{
  "head_dim": 64,
  "positions": "rope",
  "attn_scale": 0.196,
  "init_std_up": 0.0197,
  "schedule": "wsd",
  "seq_len": 384,
  "steps": 5322
}
Each number is 128 + 24 x the weight over the matrix's rms, rounded and kept within 0 to 255. Layers, rows and columns count from 0. Numbers have three digits each.

# layer 3 MLP up, 1664x832, rms 0.0933, rows 214-405, columns 544-575
157171194138120056135133156136133155141117111103116142067150136141131092125141122102133108127104
101130132115143155136129075159144096143117137157123074155090150124081134151144121095104118061122
105127154098147134146078110112111097166125109118137095110117113132079135137074100136151105176142
107148103144167128166124109133156146113107126108167142146136117095128125118129168131115097077103
143112108119119105117104127137178113138140109107164137135134132094140122157157171095127139109120
099107183117087099138161134106104129132150131134170113107115148168125137094125122080145127103119
167068124143102136173135136113100123121117054090120116101141093106149112159081136121113112095139
113159173107187135080084110120129136140167095103133127091136178112151140139110126120122099143099
187115102135091172156091117171133141090172116109124157154105171113106147158094176113181132127098
146110130125112174141118109158110146158121111084186116101082151177159158164137112164132135158123
119115070089124136163121091113194140144139115156131124125120121078144166181124067135109094142114
166127131086138139126134126135151155159133109126136122123127097150194129122112143118099154128118
090101064160137147131102121154133123115071097155145082147143134120120142132142076093167049160107
120136131127104115130110145126157100100147164109145089141143106108125125101073129107155153094135
131092159099127110138140149155124134156125153148155120103083151138124130136081144128140122144161
117146158118152098137142092097119165116123137142146119116155114131145098138129127154129125135098
201111114162075152114110096127101128117153181117114081179140108133112123105144166143128101106123
114100101123158138138112147152128100127124129119099126131124125060093108178126152106143104140109
147093106092161135131119109134136134156139118149103115167145155114098131135134125144157106087103
096105106093127140144142130161112127149140120172083172129143080101131129172118129107131102154146
137140163117126131153087139178076113122133174136145155117091127102102165156149102137154130142142
099140085146130111177094113129105106170155141146138141119153103129146104138119153104150144142112
156110141105142180108101112127116162125094144124127170097110098125133134106129130127136137124144
162160146143146085139117106155129176121144122096148128159137161114114123083201157137074109125131
163098137123134129114129144087160162151162158097135136122124083132099107125125120124149093131117
128128161162125098117122136111139126078104091073121109147084148155087169118073119148143129126202
113058089120127148110135159127123080150141114120124154124125121111131157147136152123121133136131
122149134114131148128145120130135127137135146134106131094160123107149181124101068144151136131087
157091096084090134156109119165165128142158142179128116102148115190123158154138089127125101144124
062131091148106127129119123120091123108114125119156126154179133137164159109128076122114126133068
149167090129126135086202105088141109070093105149079123093149153148143123127147135109124173140155
128093117090123124135169140127145122141192118137150159124135163154127100108126104105114143086121
142126097137140148144094117124132126140121135145131145098104144139092145124109098122137129119143
126117110129101085133127133169110106118160096066124136168125131137096118152088138118138109081127
133073142097124141099131140144119140136144113152108127111144090142106108130126111174113130139123
100118125139134090157129116173158142116116139156112114151114118141163117118102117096116116115121
091119157117122128128127100165137104137178141141099132144175175080146137129162174114094133135126
048102127121156120124087175120158162146125101084100171111153122118146165078130121140150145093143
135124128095100115114156119091151124153155079164080131123145140120087168160134123135150132128102
154119142131112134115089105186112176132107127093097118098136147127159129148148137138125126118117
111121177098120132128137153084157125147120139149125139099140126094111157132137125092088155115078
122163126147164123139153123121123107124128124129150126092120117123156128121133062139134115144174
108109134101166107136116156095099127134124122098114162149098173088103139130172126133108162113101
123122110135100163204104101145136126103111128096149154133075109123132081105123114149113100143116
127094112134120118102137117190132143133137088123101094082144149121074176178141096114132127117094
147133131111104124131126116124144144154158138139144101113154156150121176133069068154132152076118
148141114127085110118091085166122161124182130146132135129118122103164151164182131163149136145122
152129144149174132128092149126152138092111100148177152129110164163123126065096114167174151121121
124131148094138116076136096079132144173143112187172120069158139138097128101118141132146116154070
175102117116120111125138196196126134128157080104145099148156179128152145143107104111097126146126
155132103106107171133118094120140126124081181108149158125166129171146096120091106123128174158072
134133140142129134118135149120151163141099135109122121153142141105080126139143097134097141103126
133121081094140117151144135175130117165132087145111136104143132129154126076135125090126154106084
117136139157126122118114109138127158113131102145114077169118100163127128119125148117141104121134
136129172147083117114105156112160136122168103111116137095108130129147110117113138174144174150131
156125159154121147120160118104096118199142162125108101147126110132139124139099151131121151157136
116128138113096121117126132133131118136118150128117153133141130135179079132134181078084114132162
147127161111130117119132120142097105129118136116138138110090123136140133119161146124121156152129
139152129125128112091163139128150140112158109124074164098097136143143173119092089111136119145119
167139137153130146106104130147155128177155084138126156096141113112106171138139121096106128112122
086124097175121139078109147141118156089141103169123118099119164136112119092096113151113137110097
105133144110111132094126175122149160105094145103112141128102115123098132158129093106190145149131
141136174197129161166133124134121119148125110143155146142099120126130148119083113116157113135121
086125121140174103124122115132118108116153123128147127133126139123104146101138095148128146152118
145099131136098132128109127098128159125099168122142153116152157145134127128087146163096136126143
134162103123159173124109130154121137148136143151116151126141068181120122118134140121077107159114
141141169122125107122141130143086133150105108155157125139106137137112108106135156110141136091083
134140173099102125156108140092149117115134169062107129127132138115119116147085120109135124143128
133146137138145099147101109112116153128117180117142156149166091156114154169116100105158126140132
075119150168119123126140117144118172180113126099092142146145082124100127119127122101140160132156
134121100162086129108116115181123146117114122162127090156143151125148164070135152142180127154142
100148131093102107136150139150117140175179157111141128123135129093120124076133096107103101133126
130108168172134128115151118103128147159092122099162072155131079095118126100153150096130170152141
164082105072130167148158092108140089144143138131094118117114083172113102162127147125118181079141
167132066111135120138129123143108169082127085154139050163127166122127129147083118142129142158135
141110156131134170139068146156097105121131118117131114095132174143111110128146122099134143137125
061139161154154138106157092115131111143131146108132213124145135140123112109163121139131133140160
188153157090151148162106110107146132149139148093104112112069184141154126127178112134138136104081
076122132084114155080090128093165129138126117156124060119118121095153125140130124104124125124107
162114140144148128130166128122124099116175142115110117146145130115160150112108094125110115125125
124138141150095112134142098115087139087134132115087100107165173120110126117116119108104161148112
126109113143119165154128110175074118103121098080138137082132123084095124164096086077116169133088
119130140153122132085160167104156153112145128126101149102168178144128142073161165121105122113095
109116130092133141117117084109121151110156077159128119102098158124124162109124106111163171098150
148080138138105142125112128169133121114128145148090142159135106158128135108122124113133152155095
144096146108172109168115140099118098130160128106132142109145095119104070118170110089082090108121
129140137109111127132164112130095115122133133168136108097105142129153098193112117125146107099065
172132164183127124128128118133134135122118124135109086142124093114142112101150170146131106172128
152120095099179130141139140155129120127119138158147126123157125128138160114143132139188115096107
150162111123178096170106132152102120138150131133181119147113177094100137138133089095151133129110
131129117095150137144148130079133094145098169106115115132124153128142096111112140166123106126124
104159161140155188133120160125104147121164119134162153160130101217151131176073147140115147115164
131112151122125151078149153142080146142111151103111112146093120042129108137176129102114143170113
100122145106132140125149153110124102156117124104125121150143176130084113076081106129138149138131
115118132117121129143115134137148138121179145141145156121138134160129084106159139099064166142161
161117153124109107150140140085164129137140144116092148094088128148165125140098147156138108178132
175097135097094158127142117145120122111107139170139113118114139116084092123123089117125133129153
145127122115172143124110140164138083109128140139140112156106174161154144128116114165105138108158
161101072126160118164136094159113127125110127188129182123163116176112134100107079103119147162149
139143140150108070099166121134109162126079108099131108124085114110139116144124110161103122159112
107125166129155106106099150118135135162138132146115152097112163143167120136147147089151141112145
118184172109106141131122112178109094134104132122139145126152102137115143111117143122123112145136
091111160097103110184144138146140181117099091105141098157160113124127096132070181094135099146171
063080172120170156120112130104164116101110142127105106113113144115142119113087172176111125173103
181135093119073118115169141141110131105088124105120118157119130147086155134112126119125140124137
084131159102132119184136107106111108160135177149140116171154140118089151163154129138154134189129
125118149148092151122151149103077121151123188120143135138144140112137121127145112114118113113126
120152114149128156136108150107115117146134101097086132115102117124114155100166094103127122128140
128165158149147141124136134114157092154134153109113150127172122084144112103136101146068125084135
130073138133164131125097085121161115135158094103127119152137105111115112147131118133129144143161
117129164170156096114173151118108160131149162134122152145144091128093112154159147121119119159114
114190119106171168151134105169131132113140115100112107120111091118101149137126136103126115119173
117121106095164105134092099119120149159120103127098148129129144136141091115090147124122154122118
095119105135121129124121123153109177150161146119105133116100069138159098151149119122159144093118
179158138090159149087119165112154139176142119136145104184166128114155143081129163103116156149064
130123092093107112140140136139110113120120167162135158111094117116172132087136122159163152105148
177102156144110129146164167138143115145147160157112135109135104128123128129132094147143094120123
093187129142159110140106151128154166121145139115129164057099184156125120101105095129145139124106
138118116128162136151101167154124114176133137100130151133127121146111148116100181101139152104117
145168148162123117114125140082105107134125123115152109097143100172134144165154148134103082170132
141117141108057127160092113164097133147154127120118121123104126085112121140178093112137141148147
147173145085124140127112111152185085126153115133127168093117149130131137121135139106138145125116
147111142189152104119107112161121110176166125102121154166113141149149146124154167091083143122159
178137128127076138079096140101130132138146139127095150100082140138150089180149088101094139157142
105139096100134133102125113112119123132150117136175137089142131124145155080120163074099085095139
087150096110127123149174132110146128118112131133136111120098149153123122115115110111129073111177
121143130125129154181096143099100125136117161091188089068120128140171108149099126124090100134142
072129151080128146097138110169084123122130188148102153158102142122097127121114122117112141158160
146102119093129134133112102119146162102133170125117104170131159070131123167097092160129116125120
130117152147128151135149114110122108097134149125137089146110124115138114103158158104131147123086
132132118141127136109115132130193189116150102158074123113151101109148157149131143165137095176135
135121171103176090134127139138126151156130157106111146140130117148156113044165138122166128148116
114163168144154110133101105114121111132138108128122147132170126158144100137166104122094146133130
140127085120121102089127113081123167130138127149129107158138172164158129125154101143121130153116
147128141144093174103139142124151133065120144135126119152139183147123116144138165154151118098096
159149131098150140099120150139130138137148121109109129163124133147132100133115093138101123110125
123124166126145150094081131108088145143111079060127157149134150131124147137123163107096129111120
150127161128116124144130156140169117187116141135112118157120123128080144137119093116111153128120
135095100121120120178125158141173153126116143136127161135149141162097128173121133108154109088122
130155185141132133106119120114097098118107116148112133097146140117164149141171108101168141114138
159156121145142119121100080110126120125160151151097142147125134131126134097143120116135115132112
129137167101121123109117117167171131127110121139107138082135126122100142127094108121137162098146
082142170142157129170113132131162136121101121092144156181113092133177130159100133094136120122119
154124155122149113116106102135139093143106097140100134108121146164151097104087080107129100173144
100128103111152152097130171152090118129151132106097163145121129173115118141189105123155100109143
158129101101109096155108153180156124122116108126157128125108097086112069094167080155113100127127
129135130111153110139126167162150124120115145100119157135106110075154130143142091112105097152139
107125081133096144128118166141125160104107163101130109169133128129107151163104142158122089128172
135172149108162122133105150110145138135143100132134170116157121138136164117138109141139106119151
148102125157111145117115157157096116117125095109143136149115089150130146124114110103109088133147
142081132091137128144081135125144135160165089123128117149113158095136109145120114143128102132113
109104140119149139108136086129168120142133145095104139150132105153148123138142111133110151140165
140103170102103123085149120078122140192134132109124144115150143117130168140084121123130064130155
087116167130170104104104145130176111140135111128094140121109096118160156126181116119119118115127
122081147109098093117098119128129122151129111097101156112136130100096136112104107163128134132093
087100146133142147110151150134143164145090155114114108129147126084111143135151148101144123143143
121126100130145109152116128110148159168084090129178143123141128144138119113121172166132132117133
166156133160083131079075102123123125092149122115129122123101116156140098084154113140106135127142
104126062159072130109164123150152158116106127120095137098107137123152137138149143153115162103139
122125082155091117129103099124147113130163112113105126157107151114100163110125150122131095158128
149126097128121137140103119090092137127157043141158149133154119073177074138107117142115086152106
174151127124123131175111133123148095216099093087137096147153108140141117139140142125144182106125
097153103129124131133088122106149153124017146147167122147059161097103089131163080150135172090126
147143114123098127143140167110117119114141123161095104156139132154101158149111130094115132132189
131123122121075138085100161172091138150085169121143109159114159133106132100126123174150167141096
153182124073144158123108157144172166105125133153097140113118167121138134148096115150137118127133
164158083142077153123156144131150107152100120127127157117108130171073158108120137144127186107142
108099143120155142100148114139131157117116125170150056101158105138115132158108099173118155124094
121088109145121156135158148100100146157097104126133102075077140134137133102107096143139131097159
133122123117089139135158140101118155138097120119161117136151135120140100159161156157130123173158
104137093095113119151152181118118115096141139115118116104085146122138109112093095109130118126118
138117105148139140157146129136137161116140108161109138152160158129117144139139181149131115129127
103131121175140106165155160170101122129135146090139114127162101167131133109148140115161109127080
142117111157132125133146110155140075104165144125160139153091152115128103125130111160117144134132
159156097107136147124139146147119118048165087124146159137101109123135140143127129130132087201128
139137096146119102146143131095125135145120117109165147107087099131154132122135103174137136107143
123136116135108110126140132147151148145125116139110160123189141130146096121097103147130129143149
115151134110140126136118096149133127085147111102118110175111162087074165146122101145139122084143
090108172140114142101128155090092110164123150134110140148108096078139162097135141150088114136122
131114099152124136157127152123149070096105150132102146099114118150112146159151150118115128137130
137142134147067131128104090110146117156129152132122099081119111122136147144138149126137102123161
125106154139128117139140131126097094107148092138134141139132129115109141093095155078142155126120
143126135121106163139137086138105172128135138112134132128123158114082128130135183118139144118151
153089136124092114109162152132125122122098124179110157103133127139165138098157118116134150157102
143119114072111108106153168150095116136108120153135102133139131099161131146133143148136114146137
138108130111176117166147108118099150144162145118128133121116114119117089085163158183137115151170
175123128141087154082154173131115100139121118152140127083131102097137091191078097091117094095127
125147121146151152108139128135103155138193134125145134124122094113076105141148113124162161110159
110145208159140140108166112170133138141122149171148087151131121153184075125125137143136134121128
154102158149139128126111162116143135128081103101161092073113138165107124118141144122093129154126
117161131119114132122079077123124136170089082164146150104146141102177106147147113112119160118141
174092153126107125097121144111102145142083182113166142151148145145099150109129146146156169141107